{"n_head": 3, "n_kv_head": 3, "norm_eps": 1e-05, "steps": 4802, "dataset": "wikipedia_en"}
Each number is 128 + 32 x the weight over its row's rms, rounded and kept within 0 to 255. Layers, rows and columns count from 0. Numbers have three digits each. The size before them is the row's rms in percent of the matrix's.

# layer 8 MLP down (transposed), 768x192, rms 0.0535, rows 186-292, columns 128-191
106:115185113109144134138095107155120151124119201140186095143149073143127086120138097071172165131135180061137125142059130190138122119092116134142107187170125163110167134169145196162103095119141118
097:071115097205170080142142162156161123137096131160151097150154120121082114150163148112128141107099118155162184132098125106093120099123159132132062158162083111113135152078122078123098117128166132
089:100123122120153124119164161189074114092106102102137146112062096175094106124091175185163185137161107124151185160099142144131118104080090104143120150132125151073085157120164134152160168162091171
106:061149112085150154158151139123060133126177108106097114142134082155101144138119087156078145115126106145122060092153146132119098154131181130163151108068128124125204117193110137127109094139161137
106:139172044156141168172128095159130167184092116082094079107122104109182131092115158088131143119162132163040138138129070125127127104163110144108096149122103126164094120083114120141118096110183092
102:090157113071105112104142119101123156102114138102121092153160156144098117160155176073210120158182182080124101131104130156146078077047130114093142131156145152084166138162170107074136073106189084
097:104165135137095169178114142153177192112063127102119113141141117066142132175121135085142088141142084177119128093134130139078057174139161106145151115167133136075124159147091141153161146110152123
117:145150232156093138151109138090141094115179099135149115134135164114195174152145123149142088155125141101106154151182128082149167180148057128103096125111099076091133135097134152173164103142140150
101:080081184142128111151105154169146191124164084174140104150121126102132096179134152166121129112154163119127085090156136145126104137124156129185092130170174115167143142188110128118147171132094128
088:127153161148109152085143100138138104125133193150170205186122127170129131171137153126142109154133098130130148074127106159158106140125149104162093096113107096088177164118144110150111159108128070
103:137114146123114162118119041121140119093139099097131132129079114119066125018140133175153099147149184130109093124160159122101122107148189080166140168111086120148138114170174094164131144169168077
105:099125117156134171071157208176120192157178131092101152114037075124100101161184132085138179160110140117185114070107149107165132092143158173114159136132113147074096130105135099154156056183112170
095:101103120048103151132098091126163171136141112165075167103152146113114100121157127113140193182086110132163054106092099154096118097150123127171128162133162120138142097184175154106115122089094109
103:096080143145141136162169071147124110117078136202148154151152128135107122165097123107084088065146150123165143087080116095189159075107115112108107111097084161070113121145186107113138087165166161
102:189157132113118156153116166112078142179153154071094156148175177071174175115166080082084095199095128195154103127109090093120120150112135130098133129158132159119072199136131117105142102102126180
110:099148123085110107137121128084078112128150068123164135037098149129157154095115134120106164138106131116126137181121115124106195164101060119139157131163084099072159152111174161150142184118123098
113:122191115169092076151169125142082113070156138180100102131116123128068207124067154133068097172127145165066090167099146139232129099141137148128138093129185141148104147122123137154165125172129088
108:172189116132153126134147117117075072130175131104125153095200120162135092092127130081125097127110123173107190095188067136123140098094101152077097097179171150124070153068101131106068075112105115
091:092147064123145124079135078121141134090071124155115106119149131121108153114111071132192138186130127181081056192085140138156112122076180087089157172150155104123139113150147091146190152105119108
103:196086194111134186075138109109122162118150091102093113117145126068122129144075127116108154157137168140140151189172118074137146140154118026129112139091143163170144142142089093176123114113139122
087:110127198185124100118078111148112197084097165137146070135107135144106134157107166129118205201170100146089158128094079143167109126125130147072112142111130158131133132120172118113134103084190130
093:181165137143125096094092115181124159072116139098100097158101140106147091159091111150143132162059082154167171162140159090119153079159126126105127193153047044137144065147140119100157089090182106
092:126145139137140225088129103108122149152192155160139224145052106146142067138155085155130127178080114119154142164117147142123101143170144171125094138109144121087111132146137160136136160082115124
102:154152177102126160134146130144105172163121124177185123059143180095097091142133149128100076149173091171143173134130154131145094089131143121062190143122195150089114128101167068131152129074134161
088:097094169165112144061048124166131187141134173143109136138138085132135162105163120139136125182096098159170124142141119140105106107163129103115152142146129066081152124156150181106166117122123193
103:119127149141150167159116163117138117129083165153148125117086123060169115138133068085143132134190111171172150165103140126174111151189117158107128141124102157060119053088083113154164074128118180
093:060124126143179129074143097135192129150088165125081109086155110157162074151135109127191161135090112147167122145138115153204110124161130122130151073106108136140139111196227157153094177110120156
101:138172143096196104134107093053085142125150157119156101102117111112171129031105142163183134176137153085111131173152119192087119159137080203127146165091163107115175161139124129157114104105117143
096:114182087054114160154100131169140107075102124121121143135118059052171155141109105132102149136199170151070143176152162144130141181109134160085136153152153132109152131166119038150167158179172126
092:107093128164127142172126112182151140167101103165118153127103165030178136175109114133132166168103105173096122082126089116082140153141109146141082069159123123099138141143145156052123090143167170
088:082030151162130129090110108167117155143148153137109098094156075159096160071230126134101114131096116154148099120129149057125101155121143131103091161143131136133168137106133128123094117144113112
091:149141182139166157120155103123061186186089127127141189143143109138127125135131147127130114117063138115164139148172063109156083106100124085082165134111205117123145099155154076095111089183139106
099:096181115125105135136172146176134108175176091149154130141148123162106123078165114174132063142110159180109092132131200118179153137078166067128050107116147144148132114142141101191073124097090137
102:128122092143131153070162147126120155140146094092154169150128073116128120122117134118097154145132076149136099120124053173128145121084143085129090115118104153148112082162140097160136090105090099
107:175048096152144073127124199098095127146138087152164122085157111119151164110148188121115110162154154106114148151117062140117203106135123128116164117134092146163119120123118146175121145148148121
092:154112142135133093154099067145066152146134171176126124140131108069067119055145129087139134128136157081158103057087137190159164133065147100178152149123083174104108173139151150105166054124135154
101:084107124104111081175088149110145108134130176176137074056122125115166152053060154108142144183109046114175085118148180151133121114120174157125061132134135113074075160109115119133136137116120157
098:133164135126114141160118173070135069140116148119117162142116110119180132105153115140150070126176086190219170119176123050128095107173131160161140122098198131121169138119094088176113151170139075
091:160122139143159138156091112239152110115056124088093088179098109102121122122159148182162133162092155165172103154127137145120174131117125151078188140080145150126174189145126098082120147136124189
089:115091150142120114083109124179073190146146076109133165101083131181085108173142153143186098081109135126133081108221086144148164099172110162134129125099120134105165173165108150135187090127148169
127:129148123111087069144080184082107198135121150142138117099106102147168164143178079141146088103116112135091101158175084098127142159105133070158140086154141071137185125114047128161119119141106092
093:080134133096185180120126118118120184115176075080172090092145127113156150123084173097084120109183091107104139210150100128116162099145077155122118133086167080055166083138135099133145057115173148
095:163168119169085116125135125129150159130181166138171091125106150148068107116195156119134120209135148075174134079157125121089096112095179102108167114162150100161183132065120097092141130178071131
120:164119090140183173109105130106113108084121104144099105143118151176074133155138139182098129084122118159101118155097174150150116208146136095121106113153164124118127115119105205175107172209112112
097:106130081176099189080147102112121117116113107173150151123129100033139121113159097098140172195072088123106166159163128117116158125136137086079060138146151082101116091108145103115135155071160221
093:118192133101141178107093098108117145096124127105062122149150094173131136116154123118072128092124135154137118096071155106096120126094132108142071132086125082045103105130077125132133111087128152
088:111106076090117125147146173136091104081094075116150201123125164131146140143099113110109123088127099110078174085117146105112129104164088128141156145063135097082119121146106080104102093131188120
090:128106163099121185166093106177118101102099119200109162106111085123127129177105161089192176183130107109104176145108114118113096131158180136138168125067049136124119118154095149161131094144124096
097:168153170059077155117139090144147145101103075149191058064177158126087111125141094159061174179164153163118091131129162099138089099170084085124080104125168171123154146095083145122097143067071138
101:133113129145137151157147182152145157049150137095162195114131129125121130169167160210156109114152087168087166157097140107131072100122108111173119101082132103129055138162134069095166157141115130
092:098165160134151150114200109222087073113113100138160134149147151150118118174138141132167155102151130134073155187126126129126189100071111148133105108088123104094102110125134105153081136123147119
092:119131122103118109171081168115126122123171108122078117138172193122096086078174126160113121168149126068124158104169127139094127108163150168118103124100022166157116109173187162143130102137208166
103:081163080147132120109115119173096149107105101166135136128180150138178148117136129115159119210138140103071166144092150110076119095149147104178110103157154100121075137141155148154073131130103161
106:123113063193097082117138094162179086119132113114156150074097083112081102194107150171144201107178138129168131138113144123163133098141188117112112171123097105162146149108206115121101115160127122
092:120122104157108071159207085098130150109074171113129104099150116036179166136179133109112124126114162135146111107161066101069130144183095111138143106135123146098149175157131134158183083145168139
095:150104187143130133127157131128152228115202117072101101103136164132088152105061117045116139118137105173169121113112134175108154083118080150117143065122119086104127119123115163181106105123120161
099:087118124131030134109097113093084178170122127140128094139049102095055140182096084143116118172080157136116110140156136092126132139196121162138130119128185145102120105155143184154139150161164101
101:109121133066119133087109145130105152154118084113088097124146139229089124141138089158091115069152085127148136120108125154189117101120104114175152128137207063113088101201112141090149155167215103
099:078116119156187131204090137134100141107146107106102133030070104159143087130113062115076130117090172106140148080140154138155052107149138081160159119172088079102127113145155175063075164154122144
100:120135116148084153100140122097097175106118123005172119188148136183117129078215174133176155132144146131165150147162103141108104105161149164083089155114200128139093150139115114094133129120142107
087:161142130120124080142158077166049096117109103117080163111109121128171129052142207122159105150115168117142112122155121124145158129098150094176138157150121141123112072091144116148110140145152144
116:122104140137075171126165153075109082070135137102164119125137177101148187111190139063097105087149136155093193064150101101093199115083078135158112088162164137059087131104079132234133119113091140
093:178119144150114107158113065138147070137110115129145141128074102086113138159160122129092140194155144092166131175134073127059148147142153136071157113113036114144141157093158053126147156154102126
099:189125174096122160144065157103069152116142099165150168180149145124141138118099074130135125184119118108158140107134171162120146140136198135080125092085163138123044114169089161112149109089143147
093:104153180134137088142186116138142173098112139163093133135151130125134093170129117139086143116178147079156189105065088118115122097169091156101213135146110124152076125102178104129123109127168123
103:092103148186100136167067097124092156119130103130070063173081124093106122106162111107103130140175193126153128049106132072125150139121118145082206121109140168073155099160146083091110140219167139
094:123039128157084107138117119157128166133098153078107173070161103136129134125091127135123114141125105145122148104165125100072205075097101147188100143100128182164155144193105151095126180135153082
101:118136138119073177200114109084086138143150122145143133143081083085120116173119097087104126143113122133137192141192168138145071126091126146104065207135127112096110132114084102159144101080139119
092:090023199118094142106133127146126128124141130142111116104148070110134202097089110100091162102125120188134098171140144160068108170102102091154130194132133136134090160132121157178140100091167155
097:143147179117132100154183144118078133122109086133162146126121137118138197086184123159134149160158128122130187170165108115068111110114124036141149109147184111182119147129155091151142178135128091
096:110155129108106110116074092116130117120137128109109195079132151160165039138198086114082145181153165095121107117167144182116092138148101170175171058132126110117153134123109127111098132098100124
095:101116126061107077140150142142075144117105141096198136169179123099172118047177093097158155113167125152070087102120133127215165152219089055165110142153128185116143128134081152228126157155116116
092:159104133088094109114086149164124117104132075118107120085132155172136130095076162131141150057152213113178113100133098147089167121098169156108145111184135148131121127155169115130158064021135141
103:122121141108124087102100137106150146145156099165073075096104105093140147173150142097161120138113122131114116129113088079135121144067112154134099155108081228100154145126139136184093120153101089
095:126125157178100146118122171084164126108167158096053122138136127095105097132129156160117151142111110088152135108085175128120096103172066071162116126084093144121163168133171154097092216134087106
093:156093169112129120168073180044093122124099165122165138114078075101123172109155180098134136168159103110195131176199173111110129144161116058055136109147111071108149096105140205099090074102131173
088:172110136110113154083167166122158064136124100083175093085109176119194111157135124079091067081148159105083135164085121147149177094128093115116155116165086149175152095085116092146130149175087139
103:110121120108148178132139093109104084122154113127107097098153104162213137134153138142147122127131181168097139076123152161089094081098179160123125084082141169145114130149107195130087111178121091
093:154104086116179170133153108132147095103069155143084165052193157093104125064100139110164109185134101091126154106082135099109170150131181089135172157121162119143157135079143111101124138159119105
093:089143061096104102172110167163144143145128131072070148187130091208102115120115125156158063089122140137136058120080133110103127173124157146145165125111187116140097105156160169064102133103126139
098:110110152105133108141155129124135118171124087123134099139129148096116132159116104086143150115176162112133158119120113129118152084090096130084157107091131173084101091159119147180052149141133102
095:110116145172144078135071158059121129127114128125082119180098055133140065180130128134138106163102151103076114139105146086108106105146103145118130162184089071114148146080106142101185133109180120
093:103095140134113175150109182078126108104138145117130180067142152130117158143110122113115122154139148129128111167071086144131151126115154090101127080192162098117158125159113111091107235135125057
093:163116158120097121153163148132112146133119149165116194107064115122122130138142156152113179117143195107165105138112121107159145161101093069122111117127105124115137092129170146139122084130132124
103:160170119083098092110114134135137134143116099078169157140078161169113180120125065142102191057097093126097171145099081153110137183143137099087142135120121163096143162121139163106149128114144148
102:186151146100079189062122124144126112144089161129152123121072134167168150140057164156057140106103113139111121105166156165098124141118153153175107121095184133114158148137141119127132192107214107
108:162106091150119105113143143130166149086154171123119075134159146155118122164171147166097095223186092084124098139070153155114108114149135132115083096089092078130128095133173094111178166132165105
096:098147141208122154141140119188089198120138137145116160112141081149104092102108102072143079149128092135092197142130199140116160148070130182110128114150090109092122149186094129149126076136137110
108:153134150121128140145126150171046161175121128131115140113089101152159141080143133141210142089090097133159087170062156108113142111152086118164106135165100142165128094072140099105112186112140098
098:108169162149122164194124123141142135132133131081134051152141115126171097135128116187192197153125188097167116148100143156138120178113125126172108081141117130146106173125117198073136178106128119
095:152099074121118148112087172194146160089101159126154138106181115159148149145080085127120142130133169172159151144082166090185164136108130146151116106106105080151129091163169129091098092117159144
101:146145112097075111149154117120104139088140087131154177157140098162163092125105130204243128112131132107129140107133129100147129114114113156145112068124106130196123091124145148109127135108097152
101:107138204106130088130148138158140096098104068155077093178125133160132102112195143096131119121207136153074126134163142135162125124148131193107125156086141110168194115135093155084075103100146105
102:075043203119161148057160088115106162121136105177119142057128153167163154169108087134112140126198163177116115145069144124140118125114182089126130144104127084121152103133137149129168141093097079
103:102150106147133176120142128152140133131120161110064179152164130050140132181183136153102170161096113112114114074136142132184109139157094153101096109116125134086126120191120119113099101147147083
091:102161099097183163068125134079137123156116141117159177129088133123148179193169081138076195135130113124136092161105166114104129096128163117133125106147063116100210152115082081097116123104143165
104:142137086105137159123136123167135131064109084092134095166091113112147107152175142100097161156053091119184113125107163128143130123226144139179143170145118146127105112127147098132114092112085132
089:191073110157211160137149144168114118142145125085123148158175110153119114083148181148113120101170117160118157148142139125110108083061115189094169099110088139059119177161143148096136131094149078
082:116144072147080105074126146185100229113109136139127189098166117064126138175084101148153130209114136161104080146155096137099152086211153140087138124148176130114106134113119167151158133097114122
097:131128160102145116119121091115147142177131126134169156105102146118150122183147122142101121163155129060159097097147107145124062199138132056149106144060124090163195203175169137091158145152117172
094:127113117153124117076150122165096054131163155185146202148117152221175100109143110139096142146176103085129123069108155128145107118073117188095103078100080095107140117188124103144096212104179151
100:090088169063167141111144197128089088142157147196148183106140121082105114168140129125124103107090134144132146150183108169170140147053157134128097114141089098159126101106083134144080171078137130
088:111152127205152135141174161139092191151113091084157146080157119128140174136160125074098132156072082073109151186189175137071185160131085095099120134164193118148099118088082107114152131092117106
096:110065116170124083095113186094127097119140173109118144114116088089079105130120106087210141129166087159141119132117124132079114121161102127170080108093132113162122127137107092095126140165111124
102:132123099083131114085105119133130092187150126143118149054116067082142096135097133100109148157115158154101130124119109136137101159136093075090141125130118126143132165183115163162157133152128134
091:155134109168122126108164167194110116136113106165134099112137123166146086126140122115094119169146142086142169079129083080124109182128129122111130109127157111137096139159151032129113110097172116
088:145109102102085170127132123128090128187150154099140153139157157144165132123153105137122086139083116130100174136097206166149089111081113065111152138122143100141222111118169113133191118186119149
# layer 8 MLP up, 768x192, rms 0.207, rows 187-293, columns 128-191
097:103112145096141133114107065104101132097108140160175131108152098088152154159126143121108143167087175140110096125178082152176147118127124128111097177065143139166157171117150158068116138116146122
092:142164113156122153113087160128141093131150162063174143151138133160137127175185046148089115155168156077114146184176156131149159089141120151084182120212121121139129168169151139162127097120124122
106:137182150149082080096137104071177132187086124128161146098091145082127062143116154131104108092178047080171107101130122095098139090127179135124084154149171171126137165105127155117119159170143126
113:122106168127130102099155151102149138163141132184118092120111078110129075088067199117140143124169129147104170061127176156124113125182098143106125205153136151114174112110146150117098093137156074
104:135141137142126128157127105162131134204094166165149186080073082093099082133080121224145174135130149147092132115102110128130092194135088116144080180113122144129148190035090151071097127099085106
098:129169160089174079127128107140111121144171110130125133122076094106108107148160206138136146131117108185066106106129104163122155116141160153127087152121174136177130124154112139148106113141149115
110:179205148136156090175128126126169114105135124138104058116168149144158131069095119116130178135158139172125184160161140116104097118145161123129103176109084055128141159091162126131157161152210104
099:157125166104057145143151201140093135148115173152134104151096161165172157109147076166129103145135165116134095109136094144159087113117177160069160104156105129155142098116158117098092138111148086
101:106075089161121165165062115117114139084123104142153092111109082157140121122123119126207160124100151125113123141219103130071153147080116149145084137149152118088096123184148127165192183125156131
103:148158140113079104159046116150100115127124162114111108083130109145143125112104149106135104084145089122163136154146108127090164141083080130129118118134167127127095112099155139141104099083144199
098:122133144141132134133116142160176094103097156155149125174064136162137068074180146092111206140103150150149159085137159121157097117134138141126097162117118084140131118122162112161110178156166134
102:159065115166071123131134104046146073135112148149132106099160150150066124131152140135116153141168197118160142180134121127079150196118120067104148089168133125166163169057119128157153123210070092
103:199105115100114107117094150052143105099187138126153188105099116067096094101125091170175104122144151150156128147144145183155124199135129128168070164171148075176144114115134183129084135115130088
096:119130189181120149150169084140147117126106087165117089077127089142090154095099127137139179119140085074087135092151109105094167080140131166182107066148096085071173096097095143164130108059127119
109:135172120080100090115105118168110103091115111102153118088095190100151125154105108091134171128097138176145184179157113174164166121133104144154152067125097133134129153092205051089142091117110117
103:152107171180096169127105109138160149120111118076114114116131137091090116162129094142129105087174191058222146112163149169078089123113140107126150149125137061111126082112172128118110147096138089
113:087134093149131110132129163153126091128151114120171129090148118147105180084149087150173149154114144121112139118129124113109065142050113043072135133120123122159134131054118112162125164095081158
092:127154116115139120095106077107098086191118058095124176112090066118120099074135127168151092172124125155173117100095119130137140101105148167126135087144104094116158095134179196176089151096102152
096:155121116164102130113115130205099132102167148183118122102108099104186068135166119148096111157106097140216117114139145156139201083072123173090088088155067103135071174106166134102118068121127149
085:140137149126091063126145119110142089196145116100091110167116096098149105156081140155146112171129216104128117121129147093187109125144123207130153139109138150103150183127084148114174113114110088
098:174098147067131108131142117153135101114137146145144091102134174137137154141158094149099113133170151063148103087075118103086050115130155144117150164118163143119095119147161136083171186145134134
106:116109062143103126113111153155154191142118140146124168153114104097047149098140145100064161107162119079081074138114086107069129139100153077131150066145176209157138109095147121098152162086117158
097:165116056191107162098091128110146096155113073132126137170111156141142105122106114103160115096143162144118123087163145157120177168107161112143113063171115147173094171086114137137113103123176057
089:173216091116057108183141127133146115063136123126172148144113092136160180065081135152104101114150087076130108141104125166125101100079101151110113156198107135081087173117124137145134164092064077
098:070168135077110086106115177126100120164129134170120096101128137134118126140194121149079101093156111154135124141135185116091161130172106177183106082119126132104144084095115116178113169090187173
090:135094122123109147182165128099143156144177127110127196169082194103069185078083099088123108118192069153070152146125101106111129132081149127145150147114096111098152105113164150156118109146103052
111:134130155060108168130096115167150093150160135155052087125161102127135113148147148060171116134087095118120143095187127098125081145158120102089106151174142167126106086117135115066098159212159095
098:155145143200132100107123180110164149187159099103166094048102069115164094142130113117122141133075097164136122112068169079146183119126093090134062096112130144128097112114160201159117121081131136
089:096103081155108109159136112063146100132149188132178104145114118072098163137149105154048128077118131145132094198199170146067125138130230121156136097100148048127140084168136156163115170165140158
098:093117129130129098095139089110157111099109144107192135129149138185152081077097094162139095153074132104102104129206153144116172089126117102116125142123195117090090118098135156105147103081125116
086:138140150153166156101098132087118127075112118106114114140136119098126119085171166099138093136107152114106123149172126168122097123160164146122123153134148129126131163094083182122160105090111156
094:094203132118173104165133083070122118124156115099133118112109117088113116160157090053120183133147129096117085119172150154116065138107044109097165111172076096146043134096132169145120088100176196
103:125101118109134079074129098164133074153145135070097135098071087116143058178083150133149156133165164168116074107099064127195132138174121150117164131182071097137106141102144111129142166090177100
108:138121090085174093102182185096155121119172133089126147117170082156142181101106086136113150112098078162168134112206143120060072151185118121095107127111153035203073115144103133127113126169159157
088:109111107129129111097156176077124076178100109116087039069119150126084151131162158117100120135082087151120152133139116096182135119154151103178138069126174090115162099108145129157175165127129151
096:097143111115150139146138145095118170129073118153106091129119098066140092130102136094171175097146128179161044203146189155082074119147122120147188162163142083152097084092130139108093102176153122
095:107150135136153098115138122100162125112141146088159120129108153091117136095106090149130175125152137130065136066078171123128123127137131196119125140124121138097053086113090129116160100117122131
089:110090127073115103112114101152140094186190102133112175088141116153166125123116114107093146108126140197110123094163115086089072132091102115091028075122161125097117116199112106150182143101185119
091:128087032113193116120119172149188083191122171127137185142137134169179134127169095127116078141142165095132117121146148140125149116136064110130086129107138155103060129131123134102138162184086072
128:120152141143171114108177120133129098137191125134131112141147148161105121114084130158126142082038106078096185101140119124078135181203139140113090179125154169125134150165174118147098171100098168
099:097167134145085134128162104169149060113137180129153138128174140081156137119127088184126096147074181111141154149147051155150145067080136126109145078089167185094120132091146101141144120097105132
096:105172068107135093137137097166057179088137116121174084117114148120088165095153110120155103096157136121108098115151099095163182179165108152156114186129167122081113074134112137191121143108109143
111:129098172136087075139131112139141143186156167111154133126114130054170115109109071054103131160137141086117106084177084123103142084120120167130139141133088132128151138135160073098150085053154148
096:110139159045149156109140089103140100074123167167078132102130148130084165098154141106155084100082133150105067168134108119130159142140190181086119118156172141108162107146129128100128156056137166
092:177120138148095181166105124101161153113129131127112084138160090057186127115077043104129119114110105111143132129103090133127161097172173118147091131104109129076112137146123107171132102097047161
092:124102089170089208197134149095136157118123156191112149118185162140146153100134107162138102130095145102122073125114147135113124112192081121137150149058111113093122155162076146120137124083114154
093:127112105134150099193070159113133148172151134118110139160195144099133106102095172107130197139099148133142185081119124101123171128107108178080127102109152165135117115112110118124114084096119085
098:139083157109163100153118085106096090163151177094178118164093135115163094101160145142122113074121091168143139134114233225137190125181131122105114154096012102108072054144123178101121144135151116
103:165151088097091108157119106100126165129128172132105194082122122180147153124154108102122076134137181149104119157150118107128170153137139088124144087156105123133118090087162165082138132124146128
104:122084132169162117181132129087131093167148195125133125116108144145077102119105106131111129126100095115130146089229108182124131083133109170132152165133163185141171119092213171113139196095133093
099:196142123135176122130101173133092111167112156139125118177154153135080124097060139101126080078095079199130101133088164205161146115118153134165103151102127127070172152151112103211198084085111140
104:094115072104141133124114114077162156090245135124172187185145148151078172119091094161077182114142163078103131143088176161117056155159188123078108160136048121156165181088164180116114139080118086
101:091152087131104070154113124133153083119145134115135095138115114099158093113163177150151111109125190171157130139141137152132078122156167187113195102131145134129093110124101092094125187132127174
089:099076176101117078146071094046108098121182183196125127097107183129143126116112128118132177129106130155131118088194108131176124090141192133157119136120166139156104090134123111097154125094171137
094:122065196137136086172051164171113126120147086205084152112141128158123178107117155142134147118162075157114131137110106066127104110107117107161100132158133085127173060080133072136174085132100134
093:139082107096116181165151078149137056086115131169143220182159186164179134114124149093138117139117062153155152132087159161142135106118149152035134111110121206098145128124057085107134167110097118
105:112066142144116107193155150136128097099109132132154141076127126168182163149127102105062137141126120121127148103118125108111146163108133151127157088124131113075082163073118075195093108093183126
111:088154087109130125134130189147186108183171130154154089116141080154074074084111091206117135128178166121084067124135143146118104138081105162157130115134154122110160162121139111158178184094092158
099:123118134149122121139124108142196087169061103154113148126173055119105118137158115134151110126101093156076140122128153139118166149154157088123131110119150178130128207108157135116218100073109162
098:117206122135076088155122059116103090106170081089132165190122105127108114073089125144145100114065112152095069179140121163137152118104162170147039120110088149085088137087163164139139128132148136
123:105067083142104137174119160086169168176138175187126122095127127135103131091142167123105143145126146144139114129093103082141133117113132101096129144106094144088125060083194125141093100098175100
089:111121054156150157154148113165157136078158110142078111101120073157106147185149085130158104104141074142122159134092146182119102174055135121135087145139104133107094096092122203144152148103104126
099:130168116161148090144173078098129073109163113154163163126074086085068113122134144112156082109164165120068130130095181132167131128133090150141156157102084104194135109109128156136091106064155080
094:122108108150129125126165152120097188126156157086170164151125121129144087176101076141022120073134090078115089095119162115097101162120183137141130081166131157199117084070137155122173201039109132
099:157115114166119153160155117134134153158097080108136096147124136104166097187124124165124237164077186105115111112129088125145132188091174121123163141149132140130137099096065128118143128106120167
094:103140146107087120127097138149158117089113136100124136163110118158104124099117096195124111094147177173091085129112126130161139144122124134201145063159148088089090148097111148174162123068131159
105:110125106155120150128073148144109147116141120187089118092107092143105092136088135164129178141144115118094141138168194159121113099095124169139134177162128086090138154112194184041112102192109163
099:102119124082110063151176074131136095122172128135086125153105159078207093124107116136116150063176179098129144103149123091135109161114168055162192121143116162167161158110137122138126080114211140
099:082112092132108099159128114157121124136129198201133170152106075098140098161108155073162137107136135110097120132117080123165108124125111190096122093127104147125126043113151163073087162090137168
094:139095143122154163128144174139148147118101186070199193093123077126077201126087164062122110162078122122107111142091094088109098158126115130135150147132076157091127072084122131172126173083149070
105:113092130119126151132134157145145128112122160162149125062100072104061133060050158144115140104127087165136107143159091079092095148119127124190083080173110110118121127189113130082141117152191143
096:136094177219170134139176140100090137124163119165140105172122118100098088181121157126163146111129121172107100102129149130124080127148086141128164092076119128123100129086172080167092119136178060
110:092152088156137162133138097122168122080118184124134142145166161119093118162124122207118080092152243132126052111113128107125176111156149107135163096102122097184177133143130125115149132118125098
104:106099145073120099111142118073121144130120167143130136138088120116157140115116154074129106143168138171114109081120142115127105181123158119050132063088181133162105098186188139146172158121145155
094:115119135158121189111132181161191173096096101144153166148083133114052162114137146122124150136123144106132056083136150066172133143115174134164122102116167170091112106143132113112071089141114158
090:129131101133106139161110161146184093115167153142142074142134073131112137088141095169124192171115086143161133130148172102210090168150088110167108129067088092093134112145088112101114111091153127
096:116102122190156083145095142148125116122167140114154175144097102167052155114135147132182101087133138118057185073120109173140129106155131145118126142171146107164174114124189119204057144050141067
102:148193160098134134126133128125115143133158173143197117153100145162060133077081103110110164164130134090135146114195119109143163126105138142166159116164159139097147102080139115166074122086112119
098:160109117177105107191149111102076073165093082078119072131087110116147068147122122139156132143132091162107137156205119123102077115060166123050135175135083136104109098122135109157145170172164175
100:125185153166101123108157162129157157169145142174180139108081121092067125108117142115109113177107058087134098087170109100075120102101150147083136125125150114095124126081165148227048076129116096
095:115128103082124155133158151142101178114075121077142141135095129112091192130106110103111061090077134165150150106237109113159114080137123178124164148086142214148121120119118105146098175100066187
096:163187141120113090129116064071051129132120088127131154127152167164138141095132125165119144077112105163075115109157096133129149099121059118163099162147115159088121109116140118127124157100127174
101:139071123171084143178101145080104126062141129118086171179122177147149117129114181133161179125128092051160091119120166094144164164075134129141163130188164133120117170144083100103130102097140109
091:101152205094172154170146101109059119163076112160104169112143090071172135100068133097168096120086127149155173143097137160102168141158166163137100077149109093158149142096095135135110075110147158
103:125193106214139133101098111154126162114147167144130066050148139133089138202148085169121097149112109100133093084117111124155168138172128172097122132073104122166126157096121091128167134119152139
106:188164120131164053150093169151152105113170116115142134134113151122125217165066119122154105107104158098141078113126100108177119080135099150135091118164081109150111094156095109118118106091094144
097:128133125121150176127144105172148142086136182208129115163113118112114064032076129133151142137099153137114117129128196174087120109069178167086149118074128089137179124118196176152134120100124090
108:146195170141080143170136099147134131126134125061114115163110163113099122090111121138090159104145144088081081153128134071128102108092109165146054094162140142096144105116140121135204101146160060
099:206105155144200125092173120160089107125119117061152115083092095184101150104087167104160089130086209161087131114148119120117143099129119133109126104132143187115131083140112093061091132057158143
098:142188151092117117100061132172164069096194133133124083106132080178154108109113193166183139084150209159126081102124134132155105159097129130122171138095127165121175135075091074112147166148130118
100:092178061111123111104081135143109135191111139093138139104098090168073119129102132141178121080102086137083157129227110118149122119199141101114130120205092164134199214159133052175108100071109120
100:156116132151118095134129120145111140098147183093179114113130160101125210116077102148100161112089156139157155173103097141084128136148108098102060216145168153157163092151130085180117131124170109
102:162165148107151114123072188173208110108166049158144124087197132129112135183085126108127183100116134142064097121141111090122108173173147128115154117057153183083099173152111136126129147095076117
103:131127118140202126129133142165142135185169091139118163142083109091137132173127111107066109147107121098175093153131162106079107122111140124080140127115196148132104112065180128050140068083129138
095:160177112145138111130162137158095134181138105170107127141121120131148120133162093099159108140121144127095132107143099127180053152094130101089114129231147146113128111167199163056170154115105127
101:085103125119176160097141134132155134144164120126146144105103181147116143142101116185091140111082113157151139139106156189174147142132157131054080096098109132161153095103179185139079180061121115
100:099097168125086088147171157177145089110117124151143110134145178106159143140163134140134148127130119144082091061136111124136120082181094127156153105115050162078133133128159098132099128129087104
084:097116148145086075108078138094125089161073171134069111137123157119147118129143128133222109073118123107126142087144146168175073128117092133108155161182090103098126141120159112111142103200139132
102:171111131159136105109142127105122141128141179137154203099137135098117157140126088168137077102178095107112131116118164156092127090112119172136141185162170103086122104111160025128141118118136152
100:133162159117133154134123137134156155133117165176161095120111138119101157185130156114136107103116134196174075095128139178131122083157172145139109142136188118110158152084112126092096092126082154
102:107092138068110165159152145144124107098140148070193133128130136084136148151088103157113152095145153097113156131100139078138092190155100158142062168119125149119116127099124140155143170151151194
091:156142143097108078063128143148121082110097115136097090188174117107106159167122030152103132174115141109163117119141081185184116087114114100172205158083148161118114153120185108131112081187159120
091:066134091170148043115174109145160116173098112175125128107133127168151072178112127123128139063187115047151152144098092179140179132148133122157134141140180126136097109099082127096084138131058120
105:196138106115090185167101079090144169194101103138120156142078133091094102168139092136129127144129130180137128121153129216173122163118120089103154128159154101159201126110112077153162132156144120
093:165115131101105112111088094120099207147144114134100133141115067149165185173120098109130203183081144110098142130138190071120093118183087112094165160158102150142047155134094114104138202104115092
101:112194163143207086125117111125176117107108115129132105178130085177080165091083180138157104096117142095124079127118139102135072132151106117167149099126059136103079146167120125171139100083113125
086:170132125113192125153076102140118105116040159110119098171149139121174095183106127103107103138176080164103147115166157138157139063132104147113123149170102158136057190115166153132108095040089184